config.yaml
n_layer: 10
d_model: 384
n_head: 6
n_kv_head: 6
head_dim: 64
d_mlp: 1536
vocab_size: 32000
activation: "relu"
norm: "layernorm"
norm_place: "pre"
norm_eps: 1e-05
positions: "learned"
qk_norm: false
attn_scale: 0.125
bias: "all"
tie_embeddings: true
parallel_block: false
init: "uniform"
init_std_qkv: 0.0205
init_std_o: 0.0
init_std_up: 0.0205
init_std_down: 0.0
optimizer: "muon"
lr: 0.00254
lr_mult_qkv: 0.5
beta1: 0.93
lr_head: 0.00624
grad_clip: 0.5
warmup_steps: 200
schedule: "cos"
final_lr_fraction: 0.1
batch_tokens: 131072
seq_len: 256
doc_mask: true
train_tokens: 1031000000
steps: 7866
dataset: "wikipedia_en"
Each number is 50 + 15 x the weight over its row's rms, rounded and kept within 0 to 99. Layers, rows and columns count from 0. The size before them is the row's rms in percent of the matrix's.

# up: layer 6 MLP up, 1536x384, rms 0.129, rows 949-1017, columns 48-95
# down: layer 6 MLP down (transposed), 1536x384, rms 0.133, rows 949-1017, columns 48-95
up949 100:87 46 78 34 29 75 57 57 23 43 20 67 73 31 66 44 71 60 38 70 02 59 36 42 50 34 47 52 51 69 37 66 73 35 50 49 82 41 31 33 64 48 35 56 44 42 10 57
down949 103:69 02 59 38 47 37 75 52 32 46 77 26 81 60 22 38 67 52 35 53 78 45 49 24 48 78 47 42 45 73 35 37 28 39 63 76 73 59 50 47 55 72 19 50 21 56 18 25
up950 094:50 32 72 38 59 23 58 70 56 53 39 75 63 47 46 37 40 58 64 46 53 69 49 39 66 48 37 47 48 42 55 28 52 51 56 46 21 63 51 50 49 77 83 45 45 31 57 38
down950 090:42 57 49 41 43 59 73 42 55 37 38 28 64 59 48 44 50 36 46 62 67 60 43 27 64 59 30 55 60 40 38 61 71 79 45 47 42 35 23 42 52 57 31 61 48 64 26 67
up951 094:50 40 17 49 29 44 63 39 67 42 30 82 40 41 48 56 38 75 46 40 36 66 69 61 56 54 59 24 47 59 42 39 56 27 60 40 48 52 38 59 49 46 65 53 58 17 64 51
down951 097:36 43 69 57 68 50 43 51 63 59 58 39 14 68 64 53 52 43 51 42 38 57 54 55 47 52 70 59 58 50 63 40 43 70 44 61 44 75 77 38 59 52 62 59 61 83 47 43
up952 096:36 72 36 52 36 52 54 30 48 50 35 18 22 57 25 34 40 64 16 33 36 35 49 26 41 61 42 45 59 37 32 67 51 63 57 63 72 65 42 52 48 34 71 28 16 35 42 48
down952 089:38 73 59 44 79 54 69 73 50 45 68 53 55 60 68 75 20 62 46 46 49 50 31 63 43 52 47 58 59 51 44 77 60 56 34 57 42 43 54 34 58 58 45 33 60 66 55 23
up953 096:72 39 82 36 38 32 63 51 31 34 93 52 49 58 57 35 72 61 77 53 64 66 69 46 72 48 65 41 59 58 63 29 73 28 71 65 70 52 58 63 26 61 61 37 68 58 57 36
down953 097:47 65 39 57 46 68 55 64 55 33 51 38 68 57 29 26 42 56 37 68 61 47 45 44 64 74 38 53 46 62 50 60 41 36 46 29 39 49 47 62 68 34 41 62 36 60 57 72
up954 105:34 78 48 42 54 21 53 30 28 33 50 56 32 54 62 66 18 52 59 37 67 43 65 60 71 45 33 27 32 81 42 35 58 60 62 42 39 41 31 62 51 55 53 61 35 60 34 31
down954 101:17 61 38 48 33 52 27 47 35 46 27 51 41 30 38 73 61 64 57 48 34 24 57 38 50 64 41 41 64 60 40 46 43 43 67 34 54 33 58 60 47 36 61 62 58 56 35 21
up955 094:60 27 57 50 37 42 21 67 64 37 44 66 26 53 82 81 32 29 64 56 65 48 49 55 73 14 75 47 56 55 23 18 15 58 64 47 37 53 46 39 50 51 67 54 21 29 13 38
down955 088:49 56 34 49 50 42 49 65 51 30 34 28 57 38 64 52 41 71 40 48 44 39 39 60 73 46 24 40 61 69 51 67 53 66 57 70 27 36 38 46 43 75 58 52 52 62 92 38
up956 121:98 49 59 36 52 56 64 49 32 64 38 33 52 46 55 87 39 79 53 77 35 41 48 62 39 37 38 49 45 42 40 60 48 37 72 45 36 73 59 72 57 41 28 47 46 71 41 54
down956 109:59 60 63 25 43 12 52 49 63 92 38 30 58 64 52 39 51 62 41 73 58 55 45 66 33 49 21 52 64 50 67 40 58 49 26 44 51 80 75 49 68 57 35 75 31 84 74 36
up957 096:51 30 75 47 39 59 70 43 62 33 54 48 38 99 65 56 31 27 39 65 47 64 80 64 55 28 52 28 65 42 49 37 81 50 61 51 54 67 48 48 32 58 31 80 60 33 82 52
down957 093:49 32 48 35 50 43 50 44 51 51 55 73 66 76 44 40 69 32 57 46 51 57 40 28 61 65 72 64 58 75 58 46 75 43 30 44 75 38 51 20 57 33 54 15 55 52 47 59
up958 097:42 46 39 59 92 56 72 64 60 62 79 56 67 58 66 25 41 57 43 64 65 25 43 47 48 71 30 39 66 47 41 42 22 56 75 42 30 50 57 38 36 15 35 37 37 49 44 64
down958 100:39 64 37 44 68 48 53 33 54 62 76 38 39 30 42 34 40 54 49 33 59 36 39 44 67 29 52 66 77 50 51 46 61 50 50 37 40 58 73 49 60 20 46 52 38 39 42 47
up959 095:77 45 78 57 37 37 54 09 46 80 31 44 53 61 42 55 69 29 16 68 43 54 42 72 15 30 74 29 69 75 27 18 50 66 27 37 41 76 75 42 64 47 71 42 54 53 49 35
down959 092:34 74 70 34 56 47 45 51 17 46 42 30 21 32 59 55 55 71 38 58 46 53 63 83 64 68 64 43 78 50 26 50 66 74 42 42 50 47 43 52 50 59 37 54 44 50 12 69
up960 096:62 43 52 34 44 67 91 63 28 36 61 32 73 47 11 50 50 49 23 60 34 45 41 56 44 62 28 42 55 39 33 48 57 56 44 47 45 40 41 28 41 64 63 53 53 69 35 28
down960 094:47 47 48 34 47 32 39 57 45 61 52 62 46 36 34 51 70 40 69 60 52 42 43 35 44 58 71 26 50 33 70 41 24 60 39 33 56 37 58 45 78 72 55 46 54 54 79 30
up961 103:54 44 58 43 70 65 60 51 48 61 11 60 52 75 58 43 44 24 26 70 42 42 42 82 54 28 37 33 40 41 48 35 40 80 73 38 59 55 43 40 20 48 51 37 58 45 32 51
down961 115:79 53 52 50 28 50 40 57 56 37 50 93 68 26 46 44 39 65 54 40 75 62 67 57 44 45 26 37 35 67 44 45 30 64 40 78 65 36 57 56 55 48 59 44 15 46 60 23
up962 097:60 38 58 62 75 55 34 42 49 45 30 34 57 25 70 54 53 76 46 37 38 56 51 64 75 35 15 52 35 65 47 74 44 47 72 57 53 63 47 27 43 58 60 47 53 37 50 59
down962 098:43 58 50 45 28 66 56 64 41 39 58 43 65 57 67 32 80 46 41 36 58 38 45 40 56 83 29 82 48 43 45 54 35 52 47 56 48 73 65 54 43 44 52 73 43 40 56 42
up963 102:47 64 31 51 35 53 56 64 69 56 35 44 64 65 41 44 63 53 51 60 39 50 47 61 47 37 33 52 70 24 33 41 49 60 67 49 74 49 62 61 45 43 11 64 49 56 56 58
down963 107:38 40 55 63 46 55 50 49 76 50 23 33 67 50 62 39 54 59 59 36 53 24 26 35 33 44 44 65 76 31 47 57 44 48 55 54 73 48 74 35 34 48 34 49 54 23 49 31
up964 097:46 81 58 51 38 67 29 44 55 44 52 63 33 18 61 57 49 11 29 47 41 57 53 69 84 51 31 43 74 34 66 68 58 53 84 45 80 48 53 74 49 43 41 51 53 38 45 55
down964 096:39 68 68 41 68 32 54 40 80 37 46 35 47 51 44 48 54 43 48 61 53 59 54 30 48 50 41 48 84 47 71 61 36 49 48 54 42 41 66 28 55 50 56 37 32 37 36 36
up965 099:45 66 61 48 36 86 63 35 53 78 58 22 28 52 65 59 53 68 49 71 44 47 41 44 56 62 44 34 43 63 63 47 69 41 74 52 48 39 63 46 35 66 44 35 76 55 52 53
down965 102:50 48 36 60 36 48 38 49 53 22 73 50 54 74 43 69 50 39 35 37 82 60 24 89 48 46 47 63 38 30 31 53 56 46 41 48 67 41 34 58 71 43 64 65 30 44 72 60
up966 095:80 58 54 63 40 45 30 68 48 34 59 52 28 82 61 33 40 63 50 63 47 24 32 45 53 13 32 47 24 49 52 33 42 25 46 49 50 44 50 41 61 73 42 64 58 84 54 68
down966 097:29 33 48 50 44 46 58 51 35 50 31 67 45 60 70 52 61 60 61 26 59 68 33 30 63 63 65 64 50 19 43 68 37 52 49 62 58 61 38 27 33 83 44 44 69 34 72 24
up967 109:47 32 75 45 54 47 61 61 67 64 28 62 37 73 53 24 23 55 33 70 41 63 36 44 37 43 50 57 52 63 27 52 81 35 50 45 28 54 64 48 72 25 48 58 54 48 43 58
down967 099:57 56 41 48 77 71 63 49 48 44 50 43 66 63 58 61 41 52 34 62 70 71 39 48 71 28 36 52 44 31 62 61 54 45 52 58 33 55 54 37 57 53 28 69 43 47 47 25
up968 100:64 57 42 45 37 37 38 71 20 48 59 58 53 46 48 27 25 43 49 63 60 54 68 19 55 23 65 31 22 33 61 43 55 52 52 26 40 56 28 60 53 36 40 67 38 20 36 51
down968 098:39 58 70 58 69 25 79 69 61 58 62 54 39 52 61 27 16 49 39 34 69 53 43 40 52 35 36 48 30 56 51 51 42 57 65 48 36 54 48 28 11 68 36 65 52 45 61 60
up969 092:66 55 67 66 56 31 35 50 59 50 21 72 25 36 60 46 31 50 58 59 19 51 26 75 46 52 56 63 40 44 54 58 57 61 30 55 61 34 55 27 54 63 63 50 82 71 36 77
down969 091:47 53 45 12 40 39 63 49 57 40 52 24 58 50 45 52 61 56 43 56 62 22 49 35 40 61 76 36 62 56 39 66 61 21 42 48 61 58 39 51 43 67 67 42 59 47 70 68
up970 101:51 53 66 79 72 85 57 31 62 61 28 32 63 44 56 47 60 32 52 59 49 38 72 55 49 45 47 45 43 52 39 43 29 59 39 58 49 48 41 45 59 31 80 73 41 29 51 31
down970 101:48 27 49 82 39 70 63 20 37 50 31 83 61 36 42 23 49 48 43 57 50 43 61 35 41 57 55 59 41 12 43 47 55 50 45 46 29 37 66 60 50 67 60 62 49 37 64 58
up971 111:30 40 54 50 50 44 53 56 54 47 55 68 59 43 59 41 50 33 49 66 68 26 36 39 34 36 53 20 40 72 48 43 50 82 33 41 61 48 51 38 53 40 59 44 46 35 20 75
down971 087:49 61 71 46 57 43 86 76 60 60 57 62 53 39 50 44 42 63 47 31 22 61 35 64 27 51 40 57 69 60 54 61 62 61 32 28 62 15 31 50 63 61 33 69 60 46 45 61
up972 097:71 61 46 48 30 69 41 60 47 55 54 34 10 56 39 64 48 55 88 63 44 45 33 50 66 46 30 30 40 32 40 20 91 44 80 46 38 33 51 48 35 79 42 23 34 37 58 49
down972 102:65 31 39 48 25 55 45 55 38 72 53 65 50 39 60 29 51 48 46 59 79 46 35 72 65 21 63 44 50 48 56 34 72 69 42 46 26 49 53 67 33 59 68 56 27 44 61 54
up973 099:52 47 37 40 29 54 52 59 46 61 57 67 54 23 73 46 59 66 58 65 55 36 53 43 61 43 51 32 40 52 38 45 28 58 69 02 53 12 69 32 54 38 63 66 60 36 35 53
down973 100:35 50 43 54 32 57 71 51 41 82 33 64 44 50 53 34 63 47 39 61 31 46 60 42 49 45 44 53 55 55 62 72 52 41 52 54 70 48 40 65 27 45 51 29 45 85 50 47
up974 108:47 47 42 51 31 47 47 42 43 33 78 34 29 63 53 41 54 39 41 55 35 39 38 48 64 41 64 64 31 31 55 54 45 66 57 50 56 38 69 32 55 42 54 66 52 55 44 49
down974 106:55 82 46 66 61 48 74 45 50 45 57 51 15 91 57 68 54 70 46 57 51 55 38 68 86 49 34 76 45 64 79 56 59 62 45 53 49 59 80 67 62 37 38 53 42 22 56 16
up975 095:71 66 48 27 44 54 29 61 37 43 60 62 52 55 52 42 22 11 42 62 54 48 58 46 47 46 00 48 60 64 88 36 36 81 70 51 65 31 35 68 55 33 51 67 51 56 42 44
down975 092:66 45 56 59 34 65 40 36 60 60 43 39 67 67 70 20 80 38 59 67 49 74 48 14 79 33 62 66 65 42 35 37 36 59 23 31 35 50 59 67 69 64 24 61 57 34 53 25
up976 094:41 67 78 39 34 29 62 49 44 39 36 33 51 25 44 21 28 75 75 56 31 57 37 18 55 53 33 70 58 48 68 49 42 47 58 78 78 52 25 38 63 51 70 59 39 47 52 57
down976 100:26 70 60 75 43 41 58 47 63 61 41 34 47 70 46 46 53 49 47 48 64 80 43 48 47 45 28 84 50 38 29 71 68 79 17 38 48 64 72 38 56 63 68 19 27 51 47 25
up977 100:29 43 50 76 67 72 41 43 66 16 50 77 46 20 75 72 67 66 51 40 41 36 32 53 36 26 60 33 63 40 45 67 33 58 62 29 85 54 47 86 76 59 48 17 41 24 40 54
down977 098:49 55 39 61 51 58 52 64 64 57 80 57 60 45 33 50 74 71 43 30 22 29 27 81 58 52 26 58 62 39 40 45 39 21 65 69 39 47 57 41 40 32 36 56 40 37 54 38
up978 122:33 51 60 44 57 62 53 52 61 46 27 52 49 44 46 71 57 65 47 52 49 35 46 50 49 43 39 38 53 49 55 41 70 45 52 26 40 70 58 56 57 42 61 83 54 82 65 62
down978 118:28 57 48 38 48 59 51 37 15 44 44 35 35 24 41 78 75 47 61 55 36 50 34 35 48 62 62 33 57 31 80 71 46 30 28 62 24 50 46 64 52 23 59 38 49 51 53 78
up979 094:15 57 47 48 60 42 59 79 50 59 37 39 49 42 13 38 55 79 66 65 35 64 40 49 53 34 56 49 53 46 58 49 43 48 52 43 42 47 55 46 53 84 47 18 45 52 58 56
down979 089:37 78 55 72 44 52 46 60 62 79 42 65 50 61 54 42 63 69 47 48 27 16 29 29 48 68 37 67 29 64 34 53 41 53 93 32 79 27 59 14 55 58 42 60 87 59 40 55
up980 093:57 68 32 55 41 59 21 37 40 39 83 66 37 75 35 50 41 42 33 58 36 18 41 31 80 25 78 46 65 38 76 57 52 35 37 51 38 63 62 63 66 67 18 36 63 58 50 55
down980 099:60 27 56 44 46 43 28 66 31 50 40 56 71 67 35 41 91 66 70 28 52 54 63 54 59 56 38 64 61 61 69 63 51 35 53 62 15 59 59 54 28 51 65 68 66 40 68 52
up981 092:48 56 65 59 45 22 50 32 47 29 70 75 64 44 52 62 42 40 60 65 54 55 67 34 54 33 61 28 73 68 81 28 47 59 54 73 73 63 23 67 46 25 74 42 64 60 56 37
down981 094:42 55 62 27 57 49 46 44 45 51 56 74 56 47 21 30 36 39 27 53 19 33 57 47 53 41 59 49 33 61 49 70 46 49 47 38 40 64 35 57 49 43 57 40 39 37 30 33
up982 098:13 65 48 39 57 61 29 59 61 30 39 46 49 68 42 62 33 70 39 34 45 44 25 34 49 50 55 67 73 76 21 49 57 69 34 53 54 44 48 44 61 58 59 62 38 58 35 49
down982 101:43 43 42 42 52 56 82 35 67 51 47 76 69 68 53 75 46 43 50 66 39 62 31 41 72 36 33 17 66 47 64 45 22 53 41 68 66 44 65 53 31 58 53 49 26 34 48 41
up983 104:75 65 55 53 55 61 56 61 49 42 48 52 45 35 55 25 47 59 54 46 31 43 57 56 49 47 51 37 54 42 61 74 55 70 47 50 69 48 24 34 49 51 74 75 68 57 31 67
down983 106:48 63 22 49 61 37 81 69 28 33 42 37 61 26 33 60 31 42 59 48 57 56 64 56 49 47 63 27 46 33 64 60 47 76 63 41 84 61 47 30 62 56 42 72 48 45 37 50
up984 101:64 48 55 26 71 33 51 70 60 56 50 43 43 82 65 02 64 54 49 40 58 49 44 64 29 49 38 41 35 41 43 55 79 43 43 45 21 61 49 58 71 50 50 83 50 30 71 51
down984 117:38 36 47 57 21 62 37 47 66 42 78 55 57 63 52 42 58 18 55 35 55 55 70 59 57 58 84 54 43 76 76 51 51 42 27 61 38 36 00 50 33 56 57 36 25 35 30 52
up985 100:51 64 25 62 44 60 31 40 67 42 37 31 78 68 76 73 32 73 75 53 39 21 20 68 53 69 24 66 69 75 53 61 75 37 86 53 57 23 70 45 44 35 62 38 53 52 50 52
down985 098:39 48 66 64 71 59 41 61 41 60 46 57 62 34 49 35 65 07 32 32 70 50 30 61 47 40 61 55 50 44 48 51 59 39 52 43 63 40 58 35 24 23 49 69 38 44 43 64
up986 103:60 68 40 57 38 60 19 71 21 71 39 51 50 49 21 60 64 48 91 67 53 50 38 55 51 51 46 61 49 23 65 53 66 52 49 59 56 43 56 17 60 76 52 46 53 47 49 55
down986 098:71 37 43 71 37 46 44 24 45 35 43 52 40 51 85 32 60 55 52 26 36 24 64 44 49 46 48 32 30 44 79 70 68 49 40 29 47 55 54 36 38 46 66 60 61 57 68 65
up987 094:52 23 46 43 56 72 41 47 50 61 33 46 37 52 64 43 80 37 56 25 72 42 35 56 38 52 79 33 59 61 26 16 51 50 42 55 50 38 47 28 24 61 31 57 54 28 38 70
down987 087:42 27 33 53 53 62 78 80 34 68 46 78 71 63 64 35 27 32 52 44 57 51 48 55 56 55 57 41 41 47 53 57 56 39 53 73 38 18 39 42 71 70 58 47 46 60 70 33
up988 106:42 51 40 54 75 30 25 42 70 48 38 58 52 52 48 77 37 46 51 52 41 54 37 46 58 52 42 50 45 34 64 55 49 53 44 56 44 48 48 49 66 61 76 44 51 26 52 73
down988 111:26 54 60 55 63 37 33 39 42 30 57 57 28 65 55 53 57 62 57 61 41 35 50 32 49 62 41 63 53 33 26 54 53 41 66 58 56 34 35 41 44 72 33 76 68 14 47 74
up989 095:78 47 69 55 21 68 51 50 53 61 21 55 66 43 43 41 47 54 48 67 46 57 78 18 54 44 63 54 65 34 45 17 76 39 45 36 22 41 60 46 72 63 49 42 53 59 18 34
down989 093:62 53 42 54 61 58 37 55 39 59 54 54 68 62 62 44 69 55 59 32 48 48 56 38 37 57 52 55 28 49 52 40 39 76 59 39 65 38 80 63 34 49 52 69 39 69 58 05
up990 106:32 64 38 55 59 42 44 63 42 28 55 41 90 24 59 25 46 47 64 56 47 70 44 32 68 48 39 55 56 61 33 39 30 49 56 52 41 27 48 49 65 69 52 68 48 41 77 50
down990 104:56 64 51 47 78 51 47 55 41 48 61 54 68 34 68 70 23 30 61 27 37 53 62 36 80 67 37 34 30 30 40 36 22 74 72 49 46 63 34 41 73 39 77 71 38 64 39 57
up991 094:38 46 13 40 48 58 39 42 61 52 26 65 47 32 68 49 33 53 82 56 48 40 61 42 44 55 46 39 34 37 43 41 45 50 64 52 65 41 48 62 60 53 61 53 53 53 83 36
down991 093:57 64 54 45 64 46 63 68 49 52 61 42 43 51 37 48 53 51 69 58 32 61 61 62 37 28 35 43 33 55 59 50 63 54 59 58 06 42 55 57 71 81 78 42 67 24 46 25
up992 102:41 50 41 62 61 45 48 30 36 68 45 63 55 43 45 69 55 64 44 48 58 39 14 68 47 33 41 79 45 56 48 44 58 22 46 41 70 34 50 56 65 38 29 55 66 56 33 48
down992 118:65 42 61 41 46 51 70 52 56 75 43 82 71 42 54 49 84 53 68 69 36 56 49 33 52 75 44 30 78 41 68 29 47 43 38 58 64 70 62 47 35 34 49 60 36 34 50 68
up993 100:37 45 71 41 58 34 78 53 35 42 58 50 29 58 39 55 46 33 48 58 38 40 70 50 49 34 31 74 23 33 43 46 23 32 71 48 50 45 53 43 55 47 65 28 54 54 49 53
down993 103:54 42 30 34 40 56 71 64 43 55 62 29 61 58 51 41 35 41 56 53 28 59 59 68 52 32 31 67 51 30 55 31 42 53 39 36 16 95 59 67 83 42 80 50 66 44 45 56
up994 098:74 70 75 63 28 44 50 43 35 49 55 54 57 47 70 49 58 55 12 56 55 46 51 67 45 61 48 64 55 55 64 42 29 47 45 69 67 55 42 35 67 47 56 56 74 45 51 43
down994 100:23 49 55 53 64 46 57 52 71 91 48 65 54 32 78 99 23 29 33 60 46 51 71 62 36 42 29 47 30 47 44 62 28 29 47 55 28 59 52 74 58 64 69 36 56 54 56 43
up995 098:25 34 55 60 19 76 24 66 46 42 53 40 61 42 45 55 45 52 44 60 34 30 62 53 60 47 42 41 84 68 52 80 82 49 54 51 58 66 64 61 60 45 77 53 37 64 50 73
down995 098:62 03 43 62 28 44 44 34 44 64 73 48 56 41 39 64 52 28 39 46 50 56 51 57 49 01 58 60 59 62 54 44 42 26 31 60 73 77 56 59 37 62 46 32 58 60 57 21
up996 091:59 47 52 49 54 44 58 55 46 61 40 52 62 31 44 53 58 29 67 51 67 64 47 42 48 62 47 53 48 33 72 45 67 77 85 33 27 36 74 46 71 73 45 45 65 42 25 80
down996 091:25 49 61 35 56 54 65 51 67 69 51 56 36 51 36 38 76 46 37 63 45 33 41 33 28 47 48 50 30 33 52 53 35 49 46 15 56 43 41 53 68 55 49 40 66 62 81 61
up997 093:67 65 48 50 57 40 57 57 48 47 58 42 38 55 48 86 22 41 88 50 16 52 33 68 63 49 39 80 43 65 31 41 68 46 54 48 40 55 62 59 51 31 46 65 78 48 47 40
down997 100:54 47 44 31 73 38 52 46 42 76 43 41 69 51 46 47 38 58 64 47 48 51 49 80 64 49 36 61 77 71 50 51 42 32 40 42 70 48 04 70 38 56 34 46 66 31 12 57
up998 093:75 23 56 34 60 55 45 23 51 40 44 57 57 22 22 52 55 58 38 73 54 50 89 49 53 59 22 35 29 51 40 47 59 38 53 42 53 67 59 40 54 45 38 62 48 63 61 50
down998 098:25 37 64 52 60 41 32 89 52 66 49 59 58 63 45 66 64 63 41 26 64 45 57 64 56 58 68 24 48 51 45 33 70 71 10 49 47 32 29 66 35 56 62 29 90 46 76 47
up999 098:64 37 31 48 53 45 22 68 26 63 49 43 39 55 84 48 46 67 52 48 56 43 48 43 18 26 19 42 29 65 61 31 50 31 46 52 53 57 48 67 51 40 64 77 57 48 72 77
down999 109:56 37 50 20 65 52 17 41 76 35 32 24 62 41 53 65 35 74 41 68 38 48 65 48 67 39 50 62 67 42 56 37 63 63 39 20 26 61 86 59 35 33 53 16 45 66 47 35
up1000 098:56 83 65 64 42 57 51 60 55 52 33 43 55 44 23 42 48 25 51 45 27 42 65 43 60 38 34 63 56 45 44 35 35 46 52 43 84 57 19 43 38 46 54 24 55 52 29 37
down1000 099:73 34 52 34 24 31 61 41 43 44 49 51 39 48 31 44 41 35 43 46 38 38 41 29 49 79 48 47 71 66 54 36 26 51 33 57 39 77 49 49 69 37 72 38 49 55 32 65
up1001 093:56 53 00 61 50 69 77 28 66 58 63 63 52 61 53 52 42 43 39 26 55 57 65 60 48 69 37 43 42 33 49 32 39 43 56 29 29 35 70 76 47 42 45 72 35 30 35 21
down1001 095:48 58 54 16 47 61 59 85 59 69 64 69 44 40 50 51 28 50 78 36 39 86 59 30 42 67 35 73 55 48 49 45 47 77 16 53 49 68 54 49 64 42 68 49 34 75 59 24
up1002 101:36 51 33 62 30 55 45 34 48 48 60 70 37 53 57 48 46 61 45 52 58 13 27 61 35 58 31 40 45 55 48 33 57 27 62 52 63 43 68 46 34 62 52 42 32 37 64 38
down1002 096:34 50 68 71 48 82 42 46 46 58 61 71 41 37 67 38 52 57 53 51 59 27 47 49 37 75 56 63 55 33 38 78 32 17 61 44 70 51 44 98 42 55 50 42 41 50 45 35
up1003 099:47 44 32 54 71 49 49 77 46 83 59 74 36 88 53 51 33 69 63 73 46 44 38 44 46 40 44 42 35 38 54 36 70 45 32 38 55 70 55 54 65 55 43 52 90 43 62 42
down1003 097:51 24 29 52 54 67 29 36 66 63 49 45 17 25 46 47 42 34 53 38 57 69 47 38 54 33 72 18 41 65 56 62 43 33 61 58 26 36 66 47 39 26 64 31 40 46 58 50
up1004 096:87 40 42 17 85 37 34 54 33 61 51 51 67 52 25 92 64 49 36 30 60 46 58 66 57 55 22 59 48 44 47 52 68 51 53 65 60 82 30 60 56 42 47 36 50 68 15 72
down1004 097:44 49 38 60 49 46 67 41 57 34 41 59 52 59 56 29 63 59 39 62 20 32 23 69 56 61 79 50 55 27 28 52 56 36 56 57 21 27 47 49 66 38 46 21 68 39 79 14
up1005 103:59 27 66 60 44 21 53 82 45 83 40 22 46 37 57 54 65 58 47 57 29 62 42 43 60 21 29 36 31 39 60 39 38 38 61 40 44 49 55 56 34 46 41 69 58 53 57 62
down1005 097:69 50 54 55 32 45 53 35 42 51 41 64 46 43 43 75 50 59 50 48 47 48 37 28 39 45 46 62 50 60 60 41 34 15 55 41 66 43 59 75 67 68 43 35 61 59 45 40
up1006 095:57 71 50 30 42 44 50 48 19 50 64 32 38 57 51 70 40 55 59 74 49 56 60 67 74 36 39 83 46 61 45 35 50 70 38 30 69 34 49 47 64 47 59 27 44 40 36 51
down1006 091:38 32 42 60 57 65 76 22 45 64 23 60 43 46 44 29 63 40 75 61 52 43 45 51 56 46 31 43 48 50 37 32 59 68 61 47 54 29 44 68 37 32 24 56 80 37 32 51
up1007 098:27 52 55 47 34 36 56 66 58 56 47 60 46 42 51 24 48 57 29 30 81 31 59 40 36 44 49 53 72 63 43 51 50 39 53 37 40 62 62 13 46 49 44 39 46 56 36 33
down1007 090:87 42 37 57 69 52 60 48 32 65 58 57 72 48 51 50 73 48 39 72 36 63 37 51 40 44 47 62 39 55 57 59 67 45 51 23 64 53 77 37 39 35 30 42 53 19 62 62
up1008 091:34 57 28 21 66 43 30 69 30 71 54 69 45 34 59 49 47 38 39 72 68 52 38 54 49 65 29 43 54 33 60 58 54 43 55 78 55 17 45 28 27 58 41 57 43 64 49 59
down1008 099:41 45 66 54 50 56 62 61 67 34 52 38 46 39 62 59 37 51 32 36 51 76 25 52 53 52 51 18 45 46 06 64 29 61 61 34 52 38 44 57 41 61 50 63 73 33 46 20
up1009 096:55 38 58 67 61 45 48 27 45 52 45 50 54 49 73 62 57 46 54 54 75 46 41 42 65 68 38 39 54 21 47 58 69 53 35 36 58 70 53 47 71 67 52 53 82 18 44 52
down1009 092:43 58 68 49 22 41 09 37 63 56 56 44 18 60 29 38 38 62 40 37 52 56 44 40 44 76 71 55 34 34 52 37 65 52 66 70 50 29 61 59 52 46 43 63 54 36 09 33
up1010 092:35 34 22 41 48 53 75 65 39 67 59 46 75 46 56 81 51 61 59 34 59 34 68 44 28 38 76 36 65 38 39 54 66 51 66 40 58 61 69 61 50 40 60 40 29 85 72 48
down1010 086:37 66 49 75 67 58 76 22 45 54 52 48 29 30 78 55 39 50 42 34 56 49 57 53 69 59 39 61 61 49 44 69 66 15 42 51 52 60 53 75 36 74 69 49 47 57 43 33
up1011 103:60 69 70 56 53 60 65 56 41 52 32 06 53 50 67 42 64 58 41 68 43 41 44 73 44 23 55 21 47 43 21 35 46 70 39 38 69 53 53 60 40 50 42 61 37 48 58 47
down1011 101:62 66 83 59 58 38 70 24 53 74 69 45 54 44 56 51 29 35 44 45 25 62 52 42 49 83 49 54 42 75 59 48 61 41 34 38 61 20 41 47 56 56 49 48 74 38 51 23
up1012 098:36 27 35 73 70 30 79 56 54 28 71 69 38 65 50 50 49 63 42 42 37 37 52 40 50 49 46 69 66 43 45 44 41 20 46 60 32 30 26 56 50 40 55 43 78 70 40 53
down1012 096:31 60 52 64 41 76 43 34 61 63 52 50 30 31 50 48 53 75 29 39 41 41 42 23 77 43 77 49 55 50 65 25 35 82 40 46 67 33 58 56 44 62 65 31 51 58 57 46
up1013 098:69 63 18 54 39 39 76 53 58 16 68 44 41 40 49 24 48 42 50 62 23 64 60 38 16 41 51 70 39 27 54 26 46 43 53 40 43 59 25 54 43 54 61 72 90 45 50 45
down1013 108:41 38 60 43 48 63 38 26 55 35 51 46 53 58 47 55 55 51 61 65 52 34 65 45 71 68 14 54 46 21 53 57 69 42 59 86 33 41 52 63 63 33 17 36 66 50 14 34
up1014 103:36 18 32 43 51 38 46 49 34 45 84 54 41 59 47 36 34 69 65 48 59 40 77 60 53 34 38 52 68 63 77 42 51 73 57 46 37 34 62 54 82 39 41 59 65 07 54 34
down1014 103:20 27 51 33 39 22 38 44 63 57 53 63 34 42 60 72 77 44 61 70 75 35 60 37 53 63 46 42 66 71 38 31 82 17 56 48 72 60 42 60 56 74 63 46 79 27 39 47
up1015 114:47 48 37 52 52 33 42 57 71 47 64 43 67 57 61 54 53 45 51 80 44 58 47 44 53 55 42 33 19 51 63 50 44 63 62 72 48 44 71 45 73 36 23 21 58 55 61 43
down1015 114:36 35 27 66 56 29 43 50 59 68 55 38 54 57 30 29 65 46 21 57 25 47 47 35 42 80 78 70 40 45 51 31 33 57 58 64 56 51 50 50 35 48 51 40 42 50 42 37
up1016 108:40 48 81 37 46 59 66 47 57 22 56 50 41 68 58 48 47 37 48 46 72 45 56 65 58 67 67 54 53 58 61 37 69 61 54 61 47 38 52 38 55 41 45 52 84 57 10 48
down1016 099:38 64 35 40 44 21 54 50 43 50 48 45 41 60 76 51 66 36 19 49 83 43 48 59 75 82 48 65 48 37 60 43 88 49 41 59 61 18 38 40 58 47 34 60 76 86 24 31
up1017 090:43 54 35 51 61 51 70 46 40 50 53 65 79 29 56 70 54 38 64 46 35 47 24 77 44 59 63 33 51 51 47 58 44 00 33 52 51 26 62 50 59 33 44 17 51 65 47 60
down1017 093:66 42 50 57 47 44 68 33 77 44 27 55 53 61 45 22 65 41 47 59 14 53 68 30 35 39 57 52 16 49 57 47 65 44 72 50 18 45 47 51 40 43 63 48 48 25 44 39